python train.py --n_layer=22 --d_model=256 --n_head=2 --n_kv_head=2 --head_dim=128 --d_mlp=768 --vocab_size=4096 --activation="gelu" --norm="layernorm" --norm_place="pre" --norm_eps=1e-05 --positions="rope" --rope_base=10000.0 --rope_fraction=0.25 --qk_norm=false --attn_scale=0.0884 --bias="all" --tie_embeddings=false --parallel_block=true --init="normal" --init_std_qkv=0.0276 --init_std_o=0.0 --init_std_up=0.0276 --init_std_down=0.0 --optimizer="adam_atan2" --lr=0.000671 --lr_mult_qkv=0.4 --beta1=0.9 --beta2=0.99 --lr_head=0.00339 --grad_clip=1.0 --warmup_steps=586 --schedule="wsd" --decay_fraction=0.455 --decay_shape="linear" --final_lr_fraction=0.05 --batch_tokens=[16384, 32768, 65536] --seq_len=512 --doc_mask=true --train_tokens=284800000 --steps=8653 --dataset="wikipedia_en"
Each number is 128 + 32 x the weight over its row's rms, rounded and kept within 0 to 255. Layers, rows and columns count from 0. Numbers have three digits each. The size before them is the row's rms in percent of the matrix's.

# layer 11 MLP down (transposed), 768x256, rms 0.0657, rows 73-179, columns 0-63
099:110113161075145174130093107133161114107151101149141162124110151153083101127132110158107068132108104151174127132166149144135103109123145145157092154092099060128114120086150138101103130103199114
091:083089153119160092201128120163146093163128167143120131138167161108106138169111170182092199068185127147098147150159093107111139139092157057115128122095159133159133110153096149099145147158142172
095:132105112174161110144096100145144159123112176091128104118109147130083097150186113126200085143151144128112065067142125133121159106149154083085089118112138090106096042104068149107108192084087081
098:083103102090123245112163052128165172143177161136170051104088134159151176216117111101162114144131139092146171098109112079127143090101118132123142171110113160190131114160122096090115106089090114
089:116119132157124158153169082125154160218138107113121106157106108117129128103133149127121128109182133088112149103132132122075147199127109161116166108139145082181062023122147099104163171154102121
110:169134170077142145143129144149181096193142089136132132107148126115152115169150072111119140121143095114127131102110178172102106157075095075106105182087116126162187160110094142137122094125111176
097:081065108169108127084176145071118157083136155095125123093134151150098090110133126220149185099167176126039128133152093128157205118119095159097087056119138097141136042160175160075086149095153122
097:181083107154129107119139122087136127121087108197166115143122177092142174159080147140073146191085159109112153069133118099145144076105142112134123089111128105086151150147157060119102146109165120
103:117198079150134082217160144083159170161113166166115093137099154124157108053152112111105082207096143142075117119179095116135148057125175135107134163091092161116172159179142153136104087152089154
105:138122061051149125149166128161124152175103154104102121114163173058161107122137210080221127089104133139142133086143083113148162152100150119078163075105159095129132095131115136083137129155175172
121:141122104175137142097126147136094105136162152131177090089113152128167134092163092164099159140099081155077107168144102138165137077103115161117090152176058170099146171198122114128080131138103098
108:152162119127155096108128149143074151152161078135200111137076144104151117157123126149142150118181149109187150116174107135059128156086139130178136165102123124088104061125168147138156122143093191
095:116122189127166122138135088163107081028146105113150105145181151133077119146099140081167107098110068063109061080167165112140095168106126145178095151125152154139168072126159137065113173143190117
099:160100130110124111140103031065123133101065113163131103160150155129154101149120107087077158143120189157054139127129151119131159086134211081135081137157170100058127158119122103151164159205056070
096:145153118075055070117137114114137141127148172096156113100119132138097096186119154135150122123104151163090128117069134139078130172135168158061072150108100092131149153122091168110127160168124124
092:109130153121136100105066171124115192110123092113095138133171161090149135172075132147126174089096140132075128129121124103114132143135144084160119113113103081132121093132183187060113103150150091
088:127128088161133098073202125163111235176175121179103175136153103119167155149119087098062107121173117118072127140104071050174106152165130199145120067088110109070124139058111139192077096066125115
099:183178143107079140147090123172114160126099144139117088178097144130133157118144136104234141097116076112087118131122137123107080140155140152155176152196107114112163104170109152092129146164133121
107:126130088075104137145152197092132124092124151110096101167123094076143124097088154127110150151144086098096118140118133127115072113166137177120152140068085138187158110098159109186137127162165117
091:128087114155133125070115057092118086153092089172115111120111080139112132103150188201142140189133112144169160094163140109118067133105089103202132124163104152126080159135171121148136084122100163
095:060091126141120151088068078141139091097117113146127133147148155152170149053098185166079110154190142130129137125100135120150135118113154096129134169122088140151144137144121153112160156134155118
103:128129074096113120159163165109151116125167174100075155113119098131133089137121125142083153151158153122158126163136078163138115141118103129128078094165159035118062049152103182087116187176156167
105:132174106129154139167096105127164140078148171137087170094121124163129118134088156089147128112094131116109095172114113158147116138132165137154122165100060130114092090143078148136140123143135098
095:146150167217076120174121156122153201142194108140056143106110164177130127152092128078108141138140130152075091107090094140128187095169089099034122107096145140106124112137145137072191132094157143
097:114128098137130143160160159073129145130126071178069073185129106106168168152102147121218116158140115105107161185101089102162151125125090151111181082107159083116145140101110145128097076178119138
114:092108142116116157188123146120090180149113174118176166098079145109151089117152087138099157134133094108153196158117140118092097157120111115132130152151176165134143185087153166131160053181127185
120:139140132144133132143136114137148132121145154121120137140147096112097129122078122141117131100107160138119105143114145121128116079120151102120114149123137181123137000134113136129130153144118130
098:127161127109154169154105084081120166151150148149147066169133132132094095119132147128133157086113172146160113076118120174141129115116072171115105082101147150116120110108132181124096131168058125
110:151124157135114085153179059089132131112115164172150151141175121095154068186085176023156135077207087182117097135167091108137132142130114160173151131103136137094157168131104100119140136120120127
097:129165107171121093046101118094126168142115107077161138130119162144152103162097080164120091111131149100154110156126165155067080126114151113115134184091171131113141132188110158101163125141132124
093:170167104198166174136118099171095096139092121111093124151203208176121160099052117124179131161103087104203170115124121129099135120080081092110151102029128125085144094117142078132131032114145142
089:082125120112103146203138152109174166135175082122099128102100051119097160158147076073098126138151106111137156110124156092094122122094127115107142100103121047107074131115150100153118134121138150
099:148077131074103176102128117163118170145147105118113125159159121131130149146113109124124192168103073101156094113059133058192175210147169187082147086107145139156088123105164139112104137088120093
097:089079118201056133117133100081084130160128133187161119165117115073112128109107131128163081129153103123106125124144148123075170154150117040119071092112143161113144118176111145148135177143113148
094:126090088165229162142126148163138152154161140118072127116127133133125063084173171129116094151099120144113117123078135151133114077076111118059166164098156127083134048107151177137127093063151089
103:125129120154100123121119116127095162059084141117108115103138127109102130141112117167109131194107173174106123161130102123122146070076143085124111120132131077149117082109129133144077165132155115
091:090120111182143081107080123108120135085149067079169132117092150137160060117166163184182107162098124122125110140095101099110161168147081126201144094109118131148139141149128120119078085068147183
103:118152173187178079176136045171181133136086100147122108152112121116032094131131109075110089093113111066094140096137132148163164140129090121078086108150204112174154130121062150136119160125138095
091:194119121099074075120131151104114077143141098151078103087134152120159078110104079097138198151161120105183117046172142143124173120153114080130094071104198113139152101104091116143147032123169143
112:185092081129126136129110154047139132154130114091121217136065164098164111104099168137114152126141162140139082109144128164152113128143086101081108067073085104150142149178098159141110092181155155
099:163155117076113162144106111127115118075134101127114127092135108122099116111156104064116157133151118101177111128147123126101125179157123118084102136117171087161138124179131133086127148123082118
122:081129151167123152149162095109124128126154151066157115144111168070124139157127156169130085126119163135108114184096112169110158102147143169147100126129084098089134150136080152116132125130082135
116:142200162077123159107112128107129135134181164079118172141140083121107140135120149150140071110076056140105100168165154159072050080113107153139156143122119165077129187203137153088079134114164116
100:136123132061116119142093104125138147132097159128122130134115104151102181110094140158092116157116168175177145124125183169124156067082154136134124120119119117195167014157117143112144141138109133
107:175096115181096182098134145087125200193112116133126128108143163080165071156083093146135086130094173092108114171181094124125137141076104118153076075018089131120121125129143116127082138118166099
112:168162105158107155131129122178169240170132155147068117160169116173132136141094114096160159143093089182127151118094113159137069164077135129147104118072122149107163156098099141134125069126182145
093:129062179056122081158133143089159138093093161154190127104135082107112112160146109121104106109138129122155169125156109107067160174109135114144102119141160124136177163124146170126120105094150146
108:109130123125154069095209165134103158077130076106029159115115139132113156101134111083150141067132115135106119114149163145173163144072128089129127093130150106176120120142159103112116150162133136
090:142173105153156140089163108151127121145130098141123093165155126133139147088131147097141215100159201127119166096127115140121125112151157042071169056132161126160109000105113078128139114097139122
102:146177107115148121145064119141105068092148144160176098123196116133150153112173151122133093161078109107088131133143122082099161211111108098137107221122079198189095152164197139118097123121113137
077:113148121119181186100069129107134124087140129133123112128126132155128134114085140097123103104107107193130110098093161121104154180122135131107079150097134114139094039183136198127126083155107130
113:133141132130136161104121117150153169125105110104131171139125118102112165112136149144112140117129154163114106143084117142147120109103123077120137128156139097148140000152088134110144114116130131
095:161149118125180125137111145138104140111137126152140125129100103158164088100140084116087226138125166078101151113160117104103096107132147125150109117194092126129121153116138149101143142116168098
095:183145111110113158056142126121137017125128116109159087133138108126187107108175150152162133105140105163127121148168128127145107063156121163174125157124113121117158094152092143067111161149162139
090:155156099115140130158129167131105121072144157158153153086066170168087092147104173116117089114060118174135157090065167134133137101137112155098166074167130157120168101068104115188142119155152103
105:082129154121129185079089087160106143124122168082080128095079091127147142145116065147143151122129163089103123099190100128176207089168147138132081103191094106110120149172155114157130111113101141
093:189169123083138157128110158134108141124148114180122173086135146198152066143133124153126094107093159168080143135139101159142121085124118157143155155136120127139114118122094116165124108087200126
113:118110159132145085097156106124129170170143111040143152101187144091157122166112118174121107065144043181159085092153198113102160099122105058157084150174168099120141221119106109128146177136149160
107:158164179216155146103147085140056115147150134143118169123153126166097077111116149099222140159144178092135104112114113108125153105121137122125092163167144141134118212126131085136151114157089143
101:121112115218102108109158106119132112099070099192076112175116121101172162097090118150149109145115141145092119120153150092119117092170109150165183110139147130143113026138102112114118116112121152
091:157130167157131103104174136151178126109128101148107113126087133144100105156127138162129122186090072157143136190170131101153086182197103102082127161131124101099138161127111116083110151128172149
098:147085142088152172139099127057130115138122129177141137081103146120117142070112071160111105106134187163088106145078136134095156207152112168162129114160186148109146040138122140145099088111090148
111:075160133133159157099110127173045150136186126126136069145149101165172113078107121125117116121122145105162124136131116126151108063124109120168109174136147155105190126158115129171195142089134094
088:138108104182141152122106072150167147091104184169108067110066153087111090100135112170190183092126115116093095145160165125158153100170103120110159186153092095159169132123136156134171136140130112
112:138124100173171119129122160140136117157160147208149076151156083139114196177132149115166218170133064144132154120080134161104169119152136190163135129121165178133088154105075067130148156137170135
105:086221110174115076115060151169171134082129151096100127091111154195093133134201178108179124054157121099125133114139119100154154119135176094127110086109123172136158091131110115150083091117161127
092:168151101138132121139117160141100173109123185161132175131094082149169133117091088068091127132143122162109099075064101096138155128122131132071062059123168111110121113100202138114158157110145162
098:097132120184099046146185137065132136147120093105073098074137032139142099155127172069168171142109128148087107119156116134087156142168145117132093137128149087137113048129144144113117138126146102
097:093078143128157150119106137106134184180162105121118136100174131107129138143090068159103104098118160096153062129123140166157088105154137173203110208115119120126151155126095102128067159152115052
106:079127117094155186164108115170129067141167126124159147173126133151113170145117133100109144177122095110066073161122095091137136191098137098175147154123133155167111135207171114118115114162121187
104:110093094131172120159155194149112174144143166149165131120126102114113178119101165144077130105196172112142117167167122178059181120118144169187080114058185148123123160107126152109138156099123105
101:178211118096120138138128149139080141144132124084151076111134121127164231084123115104097134170120142089082153122164139110096155116089076173127120128121073149100166060128145144140143135097089093
092:145148133085205104145144110140114114117203133090126136178138110171155107111145152080115091161110139110138081110108130135129077159058126174139134148123103133149142224161170119099100135144167139
110:123161067101143155152090143122143089156138154133170124152133119147160066099150167156132092195108147166147166170103096133129167139144133132100202138128168114127175148162139079122107130105125100
108:151131120128168131135094116045145126159119097074128145073126128056097137085151191170061139067177190092115139131130136117175162057135106116161152103153146139181138150073132134077125123072191142
088:087107140145127150186143122141101138145073146117110181157122164145106141082116134096176160154114115174081149120169094119117136085101150124101114094142131133078162006124138159174161147102107137
084:116139097157092102151073158102093164109161149150090098110126121109115145091123106131157166075159129142190104087119170103097081168121127131141115135121123138131087150145168135163125089177108112
098:168109142090090111099127137145150137086130134097077095181118119128196109121141144067143103238169142113138111096132140111155137079137110159128112162065192083139167106124182076098089129089160178
096:127105110143108119134122136117139084113111168096179096082100097103109094094162169109166103113177107110162166160138174158146100171125078156152147147135141198136135114102089129102115148142113172
098:142100132145140105135182159158116121086130142109127088204111165110095158091097116215120123140155143138159154159122124132132082099185141168153122099101154178160159048089106141114090122114130109
095:116147116113105143135179129191109136186088035123101124118183057133127109135147135107132140121173174137113123096175111126121161128149091061152115110089090114136084127086135081133171176133157190
091:026078137123143128162159103124155153047148125113082134114148103076135081179060122083134088142155137103102106044133135148112164119142128159101126168158096144178121197084144154147192126079150099
095:115095109115128108145113150158124065161098164120142142165136133101163121082093092118145144168131116106086132092141218102150139124112119173112042179168126100164159138120115176175190153086164102
124:129129170126135120096073112132117136077135161166115153105100106146110083111065060137137125133156132109112114119195141093143182054151169143158135092146100089105175246116155107125135082130164101
085:086145128142185126107100134095109122102134159112189134084115150149063108166154124133119129149095126114118106113111141124037126142137154100066083193104167147121070120121107168112129183121065129
096:170126111181125089123157121117150138128122116161168158172073132128086109061169075094109105131125115157129082087102112107139046085186114103148104101137143155147132073136073088111149172165217124
105:110152236160178108067139138140133128153196124118138109129071121124193134135105181141130140163105034133138090153079149116115068187128143083087088187121133124103163168170129132117072151128138131
100:103196164136202157174131081111087087139217091101103164117128148146067163156167113179152124143151125151096169142138138113178164082149119095190127132075133166131109128132134106112149119127122193
091:148154086102162149160036152109057165091134145189141127109154125116111114087144096097079118140107187183102080096130113176078125134132135166124108098144129117119094243163183108143124124126160104
093:194135099082163118102112064145091157097050183096129140156149171138107168143146103171144140114150169130077123131147159127162196211121153114140085200140148122132130059099140139104161112183136135
110:147103130152161114139134092155139190144122150146155173140090093118120145114164120156204119099134076125089160129142161091125088124124097094135141078092110136117105231140116090208091114102205142
107:154131124108053077159156129124127117113100127112219167138139154164135152098170087135127148160207107111148124089101199118087180115105096112123126109160184086167168110133109149114153133150147139
105:099153180132126163121132123148097112098148176151177140164174149142175141164083114139164068124130130124138156127144105125111076128094090147124127138140161145135104173072088164081165131064129121
087:155157127145182133057174130160072156095179118232132100116091103180160103128109124081124098126121107078097123110104169169132137084148091156191123162204140178106083190114087118167127124133125104
106:078158134125141189172118126138165107129149164134193123207137157099163179130146120143106096073149133123091124114176132144106128149076100173113155177074080100142072082101130158100153098186133137
106:107193111134159073188111100091132097100156073123143111103090177077124107123112115144100123133221160106153173134142129119159174185110147118156073132131155124090155122099120151175097138099165124
091:162166115074138159155107122145145125147085125142151147130110115113198097161136079132190116162094124141102098124113187174129104139114091110146101119131138139154160156117132167152115152190174101
113:068110159106153151091120140153161168117118088161159150169100158155147118159134125125138069160138142224135168138108104224132155157136112094099153175076120156150119113137122135162083104149106128
085:116084111153121094127120149072075079113103201108162117135155151171169174112132168134126117077142109155177149149196103107174144062124132128146103160141075138074062193111150098133116175110139118
117:112131109156165162131108135151119124071133104183150122164116141118087116111124129114160078116127125131098153095173150111141101178166148122075123058104090172123074178115120132143150134135138126
097:120125081093068146108133071128129131142157132155126104143161088154107144114091110143140160142096115127146093068118152048173183085129157115092124134125112141147122149170145097130114110110143161
097:143118075122162149108131166146108104075091111118128151142167128130145157219128190076104113146166166133158175103106144122145097139107104116130114093096150196119191191120112132200144162099169091
091:123185114150198105123143128108130075139161147138083099110130105103146135088115134127159148071059113094145122150099130193145156109199115176078116107155145104120104149184135122104172143175139138
122:153110120154168099116087171103140178118096103106169142109122050172123082142119151098115171137115114126046124117090140107120157159120069092115145117142170172032131184103090116088158129074151150
098:098115086119113128124078124140136141118138108097119135115162076148156172175116149159070154103148153184178136154152107108143157053172146144115169090132116093076098148121106150090104131098102148
092:106081152130153155122102190107162169114158171096124145088118153130112074102086193186106148140118053136147092093114122102092140153085127150128111125118176133154126113159158157103143225166127120
099:198168105149127106132164112118148146114133130147171101164107115122138168140115130120177089136123125082108093176111071160144169120172130095117120175166165165168162021162112187109086105176124098
# layer 11 MLP up, 768x256, rms 0.0675, rows 74-180, columns 0-63
095:102122125089108104153106159093064066132182138143112146140120150168078143168163117097148171132102118110167099101161187146079177124125101122141078143152121153129115144098151109115093109132145141
098:112122070178062096172179111129084165151111142098184126072136059134158130104127053105087135163076133129136108117114105179127180092070108154087091113111085136139128128093108127168196118131127185
098:168148136108144124129094126111117138062100138117151112138144125124064136091121127160127100164186115149189130137148102165104092077159146156144059144163154140104137122130128165181166136150141164
091:152127109151129158101206145117082134147113104178178186092131174131123103119121104054093182065101191177116062178112114143102151064169109121106125148143207115119113135098147179125144091083137129
105:165104135095107175117157144105123104142181163129153119051111088160083110109150092136136152183164064155139084155182170166130153112083109137150131168134122148145142164138100131104117131141123167
102:182124146085119132076172148178131130130165164109096145113094130163124184114108114107146116116156104146199135163046102193177101135144128136171032112130148040088141192103122165133120096097150135
102:138133070121155175171119114129128164157135136140154111140100092161117163097095070090115146117208098129164133149077068154149145119136160123098140099091152080201150189129060123189133106096156138
106:169069183103106090099191122118107143161172107101076225078121133162162118102139077141212150128103144114126074141093139131086155108168133118154133140126097136127199172109116188152104132139123175
103:097102155142096139105171153158127116194201142175123140134139152147160121125171095178160193102117164124153141107120149129169107070072146120162166133127082151161167131165021091147160088131150147
109:124149096143077124119109134124128115098201165102120117115061093161142139120129037114123139069150135105103115183126169123113117174122100135069084167116155124150078129170157138165134042183143129
103:111163156134134069072133152107099087105131109129163156089129095134134166067165137189116172140178097131135113157117123122128108152178082110131127166134141152109146154135100123086116085104177175
098:160186114108141119111157090102058144114196140128071145155105091135112120134169130135137112112159155138099109132083123124172178141087151159139079139056145151087120128154147117098151088129101132
107:117084092092193206172141096190130122149173105135105177155110123115140193153118137242136116131176116150153108131094104068159092167115137173094110064101111120075142190138106126106162103139090133
097:138110122126178150152174094080000121113154122111157140158107183175115117155140104123127118135038149134158105159150112094173157098122094133133133177114170223131144156094135109110109054164112142
098:118196164118136189083129122143126204075169119130079185088123153193125152110128073083137112139131119137133101121048039103172187126145104127075075094147117076155127162155091105104120107113149150
094:165164172142170110101105063133112133135150095171137104115140162115095137049162118090141139157111092124234119150077147133135091142149096114113048155146164140180195149167066153105138107116144119
100:143148173133130143110193069155133183223210175206130150134076135133160106116113113075123206122101093074108117129085135145152152135194130148118144136091098139144152162115115110148119092165039119
105:170164154116092099108101150137109078106161130176117166125123119186124135140135109103095170077165124158159113107137148086155110119175155127124109117128153112089095167114097132158099071080178186
098:098146151171074212159169157129100180151159160142116130096126101207084178155163118092168120142108061126121078100137122133121227145130114159091109099138196142167103134144148111103180148100159143
096:109164106136129147122180086143113152131158131122072136122127118137158125141136118075152205091110174141138103102101121133172182080152108150085132163164151149144107175150161137120129110122138148
101:073109195109166215150117143093074075133154084120131143191142103163101129120196123124177097132117100109122156132093186144158138108145137179178088122140122170132152189116104091132100099093143109
104:133173116130109080133166108148091180081140124079110128156075089109115157136144149118138121139141140141076121147082154122149128132108148158116104122131160042076113120128133125104160120158140146
095:124095134057122166063130061171103063128130123135165113205137148093103106109195152173172124154116201110174178165159143102130101106117186118186165094165113130159146136137062115148075123151092110
098:100160189117154135114145133151094134095213157077165194111107098102206081170146108150122195084142132128119053153089108142143150113123093138146106141134074144049165141100136162144106115086076162
098:156108073078067184184121098081096159192145163133150144142093117105130138103133073128135176147103136158142170186127175113100086164101074131112155161133183182189163148123129134182117088149164137
131:154178122132111111159105108124083164085175219151110103132125105132052153068130039156142093083156160124105089107103128150127101118096154160154102157110192168130120111132104073169088115121156120
102:184062124151064112090133124146147110134168173169081163150084146109130135109096144113198118088105075124161127168119164119122119052193167157113098123145090122151170172186088049165165039131166147
103:098196087155097113147111150130129143133134195086122135120076115092148131091124142126121142110114168148145085153134154126156108084108089146127097086078133070086159152087030160182138076106127161
099:157167074140146102208154151121111086106160142159104178132056139164124136109157142148127100110184090215125126135082129093155155149133121174057124101096123104085109151136154161094140100153113108
101:133076175151102169168117172182098102087148121117127118108088182128131122075193070140117149181157108118103072161108162131133143116118083128103093136110100067130131117165144079159098102141188173
096:124145131152137146164123097058130150172165108136093078122132125121098098128126137101105164132066176128150109165110157192132136081093149157127139166091066152112152136173152137131114084108118101
104:156127117127149186104157180101087090121173138104180150102124099127142144072095138139192157113090149130169071146159138130142048137125087141086145134097131133105106139146080219052117089109118093
101:122125134141057159102144143104082136211150159129061158155138077146108123134149111096121147155153112124062115134130121073119080101159095161122085099102176107063193166115127085139100084090148158
098:116091108086067138160093131159113095112140155147161138135140129089122142080094140114140108121120127136160135170147165110205072093095058172151147184137134133106148134109098110153114110070186101
107:127152119088039171131175096127151144120154140165129170149136105140114112086112101127141135148194116141153131109021104113133163131092190205096093130155181123128136179160095098139113063121133146
092:145181151103145164169179147124092145114154121102082091159138099094108166067189143095139145095150113200150106176161114118147087130115142123102154191138137111107091121083113104101156139142102149
103:126178188121106144113166157089087180163090121154101159187136073058056140125123102123153126152119112116126104117105128114108131148087121179173132075067112112110151138109082100127118143129161172
091:120113189123173191184145100152101144104161117133150150168105119103128158098084155141120096078102141157080093188061136128134099155064142170119113216096100156079104140147084141090128182204082124
098:100098118115091103125135122178095102057148141141066150116131100141136132127217099186200092119073077132133160183151140110121159118115079138104152135157113137134099193119146145112078126119168138
101:163078131130099151144135131182135162095151179152153208142135142150103133161172082107135124143163155117125137138138144115156145087179101145115063148155131157114156160104110128140140083161151129
115:092101142150121102107161097113098082021177187095192152144125160093174151152163127108194127103141160160125106167116094151097110126147110150132119119133097161048119156103089159101150123106147156
105:159089129114074136134159105107150138175135189090112141126127082069122104070097116140151188055177185227132109200121151094116167112123097135139185150151147106137139120139113134109110109125157124
099:136136080157136059118102095107105167127130095202092121107120122078115110082172139138169120181131133110130173109102047162123170060108098164114103145125168159102123131111093100141095087125165125
107:145121160149143159097113085131123157079148157082156119131129135131136146041126134115150133114137066095079084151151181156134121152126077159164083143122132126166156165171084145213132089137136093
104:122113071092120072131146099112087146151153132215077106116133095108132192129150040153090096108133160155161203121094082167156186095092124133057139111091183107138159176144133156121116120159142135
097:157148081171161121136132116163151136155171150123134142144149125141080104112146126206130146112109134169114041172157138136124119086146068152143124140166094112079067150157095102127179113123114140
105:054124139084095175135156109159140200123158171142117165135103058119133133121103077084137149130152142109094059143106205156187130066081091109146138160135206108141139183134137146164160124180107126
091:139096125120094163170167191171115145084140132145131175148140156067142132129059135129122106148162122133133104107111142110132141091142087157136160154125104120120167182119119189092159119120107136
101:138150174139093126133162119156130129116156165170113117130130071165119136167170063042137124119184140188131131156124087113114149111098121140150150158161090127174121139093119173102151131113151144
084:148122098103109101176155129084092134181134151136136119120156156136151152067153099173107141127139197090137148171128139156165100056158119157155154128151148114109146154087149073127089110101158140
116:155170109134082132187150092093120170146150175151110115091110066144071096119093107166084126131104143141112114116090108112167120102121136177163135122096163149145109126111112113162096129154140136
096:147151128106090065108166120143119203139171094141093117116090137081089167113088142161119077190184109133141147147085120117151139166139104140081132068156153066105124138097096093094144131133177150
103:218158121159148117163093108137094118125172140130153113131102127111119126202129109080109162173126134156083079098105114161160106118175096168136125117140144103143179154109119159108089121105158131
094:151108055101162116155148147120133148123143163123148158073105065200160142127081105051121111092174132151056142166117108132151173139110102187114167178155176155194141132110129096160147150121126134
102:125068125053193129130102099130056129119149123119168114149123125078147136135137073128066158186143109134177115161118090134134108139139106111118134117078106127164196131148118121168119113150127170
100:151069150132135138179162086124144133147123158149061125103118119131134137103121144135142143119148149151083182197101100135123119089115099142153183144150139112150127152169078114121141122170182150
110:125171085116109122137096101131142149112188210160194154159073078113124124164195061130142137106145193124162146183054118084122097094156125135123126111123116127161155147120126113151138083150116168
107:142124127149132111114140134195074084062180121096143168128170098114108126099118149137139131119169151207102097171143094099102112114138156057115151113153134128136162150159075139113089074142165179
097:090067130099109073148135139134118208128103151154117141098111106169130096119179104152111162142125191096163110150095119122132133089172111102138125134153168152157126131113141130217148090118192116
092:109164119100131106154165122176121161079121136140097196155126118103143141147147080117129143065156156165127109170173104132111108083142110107108173106171169082141123135139152133180133122172104136
095:144106129083135138163095104096110121098116175143157177164068113121066151121140136138140089106148120144110109157106144114184139149149134169176117178114166111097157137171124138071107125169124120
106:152075152082131142163143075148085166084125136123122097213085144119154154132107107138225115176182104142173161145122097145167119155118099112193130181119134145102118139127158168149144126127150155
091:071117150113122109163139151094092125140128078079160145146105124123142112118152135126135151156127145136156167130090066123140076146125146119116102072138142138141125145135102169104176104123149143
103:148107120166138097109131052116067129170107093183131148086095149148098115110152108153108190112099131199159134183088129164150134092133079119144143139102129148118139146122111136112113068147125139
101:137165120177119119165129107115084145130161105124136139135062161167126108088153114133125089165194137175085144170095119121113120176073124159150105112129209121087117117092146141089101099134142168
089:120101180088159122102142137092104096114133132163147111128167154118100110109146164125167170121140126140149115141140145192114151108180064130179194193091131175136094140152064146124151089145098109
101:131069076111131098150161094135150167140109143145119103143165076127148135122160087123161138162199114089151200132157117131173115112098121130102167124135128150114236135086093074143150107081137121
102:075088104163089115129188077187132192155163174125120121124130107171172134155136098116123129100161175188126148176061169154202203099102130108172130128114162069117148145117101105141141105106143120
105:147121114164119113126140119073084138129124152122068116113096119168128127093146122145174129172120140159163134149132098139115169113109124187128161194102164066124106119088127111119143138104133200
104:092082165127135141140169092124125156148138141119147130116073104149108175088177104074107112099182128158210135166133144101125083092092162112072130151175127081110136155111095085177109112104169097
100:178157161163075126105119088079047071100138112130148158096074121134121129133165087122142121103094171096144093151125089138169140060112107153134104126132120129137137116085079158083099029108180070
101:134141114104093156225160129121133125201123121159143202136113093064138103108131140126124099127101123148125177121096076173191129140134101128090076096161120095100144156078136134075180082131171174
109:158091181079103076099143085078086095149155120160090164140142110112087167073120135076149100151081176104108126222113106117126144086140175180106150116128209113188184168141119116143149101140169105
104:134147143113116183088160201144097114145109187173108165091067121148188121158180086155160090159097136133101108120155120112107160142147098149082081141181105167145137152116110157136084122152146107
099:107171139116120098136145119082087165110148098145117121159168080136083066049184134128131128080091102139123120142217143142135118123146101134143164073066133144166105129115083053116104149085111139
090:103136160140111168118183104191137087151131140126120112165136116140169128151196199155158149139148091110109141152092110160137128136126111146161125119117102133083170156173099083085151119100167217
098:107139098143125102130145164139098107064205170084170157088117114158093173150130120174140162099102160116129113143170105158145147070153079147072137153157080152071086125192063123174104127117127129
098:084075104171170136124165067076138126176170110110132127201076147133124161086168111147158091123195149107165118136076088143134108128121102208142129169074120099082142128137047142094175116106096163
100:100171170132141184138147125124122090162133143145140219108090119121124173149089103107113136119160130152099072166151065106135145125113092115171104135140149061125109167077186133148099121155124119
097:121171165113159151089072110090082124130161162160120169151089122127114133135138068150132145130098158150180112148151129134185129100112133164118140112166094170140135161101146125188132051100150066
090:205112123161143157066116067134114104238139094111121155187078142101096169090153128152154162150099134161124124195127126078137088155137115105137117085141170127108152135164076058102027126114111170
102:141141122096147185109126128084110124143184217145142136121149104154116211122185124152134173125097149130179093176142130118141170092151069143062093130114085179138150167145128151126117048149113094
110:110152124101115115155162130108136088174201200128155184148131085141113169156126096140190132150097093224111077121169105177200083081230099158121151138124138105106146177119084104159086085080168104
088:142117083181117091152160108099120104180129166081089083081139118158172153099171126097090115107156163119126178134138126196129121119130122130174139111126152101154180167068129119160088119042196121
100:137120111150125136213193120088102174134100137161092115117079103113162135120110094151138097135094161119095135115125152157146171127128135201159134145120120136137151121093130132168142130157130138
097:136127141098149194199163132167133133124147224101099133209138081075123115133129096109182183095156179167148122169124081134133153081143101157140148152134191124159097139134108101167137078102110139
102:099121127106134130086171107105074127149212113206101103107174096148109135085152107131175141093177143132149177145211127133142104107161138144134141103070141098143095127143060116150082087097173166
094:119139116159133085124116134109128127165154087157126130132085139100143167131127131161118177131091103145166086120129159118141110126118131086125130135114114156087079166103102098105134153139115181
097:139058077126080118103125139056144189122120099157118083141141096092136148124139053147115187076170133066152126115145093155146122035136050158154171138149113118144136140133117139156102103106156146
105:135120182178127141115138160106070109136178120108142159129093134116130147133078130163111151125088093136094101165134088151084042112133125162125154146111089119084121185146143151167160141092118180
101:081136117165172193127113098145091117109237176116124106129075103160097186094187113155146108150107161200107124152132117082129096105117071148083137188143100133124135125126137125112088140159131116
102:113131126123132177184176162113144069085194138117132092152112137099118141155165140178210166119138115171115087144117115131124156127153097141075148156119125173119189133130140085144153117141114109
088:112147101098089144132113103135126101107126087049103127135103117111125138157230154186142139142170203153126057133139074073111115151052155102071121061088149093157156126116148143112112097152139193
103:116132160159147137112147142118069134116131131204143159189127098163146138126112151099136215130138131135143084131079061115137120119154096171063143155108131143136153156121127162150148116159156111
105:093115115149124098126169097109151113182167170199120164114128053133166103079088081166151173148129136129189184145130147104154128140124152122079108121109169086121119156172091102200094099114195078
102:125196209133119101101139110119139143112117079121144144181112123128134214083156144109129118123146087156122095125167127129090125101138070126176148109170164123082119152109131142144058114109114205
107:073102049129121139132127079147110210172124158189108209193107151155090133153111089127106117100178186203093156104076100131151133119123094166102115141090145143172143147091129159180170091131101144
091:147129156056120176134099116110137130171114110141124098124090143124087101105071076135105112176163149112130145143107193137120104121083119144090132106151120027129162134113119166169146069119139206
105:120160121138110141093082105163134134085102099177150144192115081137060172094135065183141117105058127129151138187085125092175052140114080147104078094133141070149142166201097114130120104136112132
100:075135106151090189194085130147132141157103144072148145125108100131131161117115088185147139196121105160163137203113127115137134146115087130119089067058153134170147167117145131126113105164176171
099:140165161079126166120131162112124130171177152175148165126147073084128152061173129089141150151084160176104111139156098103108117132107151176149190165138111110107096138065063119129105135059144146
095:143075144169134091123135099166095142139087119119111156184102081086088157139130135123102126067183139149167149183161134081182111125079118120082127148136105164119121144150138128154141110126177129
109:170170131139130120141160107061081209144130101091102164123132126115093180154202121091162137127121091133078100137120103141161112133116117137094149117125123154096116134109147123086109123106151177
100:117155161190111172125121140143083143077139149148149169106104107171098204138150162106201141174098099072106150191179089106149139155143110150102126155124164126124151113141124163133109102155113148
095:100105145109137091127118102190106119102149121181166119192133095088112131101120114110168112125179197161106149156127174140154103107162142179114103071122112131108086141094033150186113113125164168
101:129102094119120119132136080126096150123137108121184107121101099146147088137150097142151142101196102107118130156092144133081116107152106192201149162075155086129131137093101166113115127092155156
098:167118152087184083133185121157119174176109139164100185146113128114104128124138100121103163078168144195121151080095147110152162074119077095152161072116171140119167174170044114125103088089145153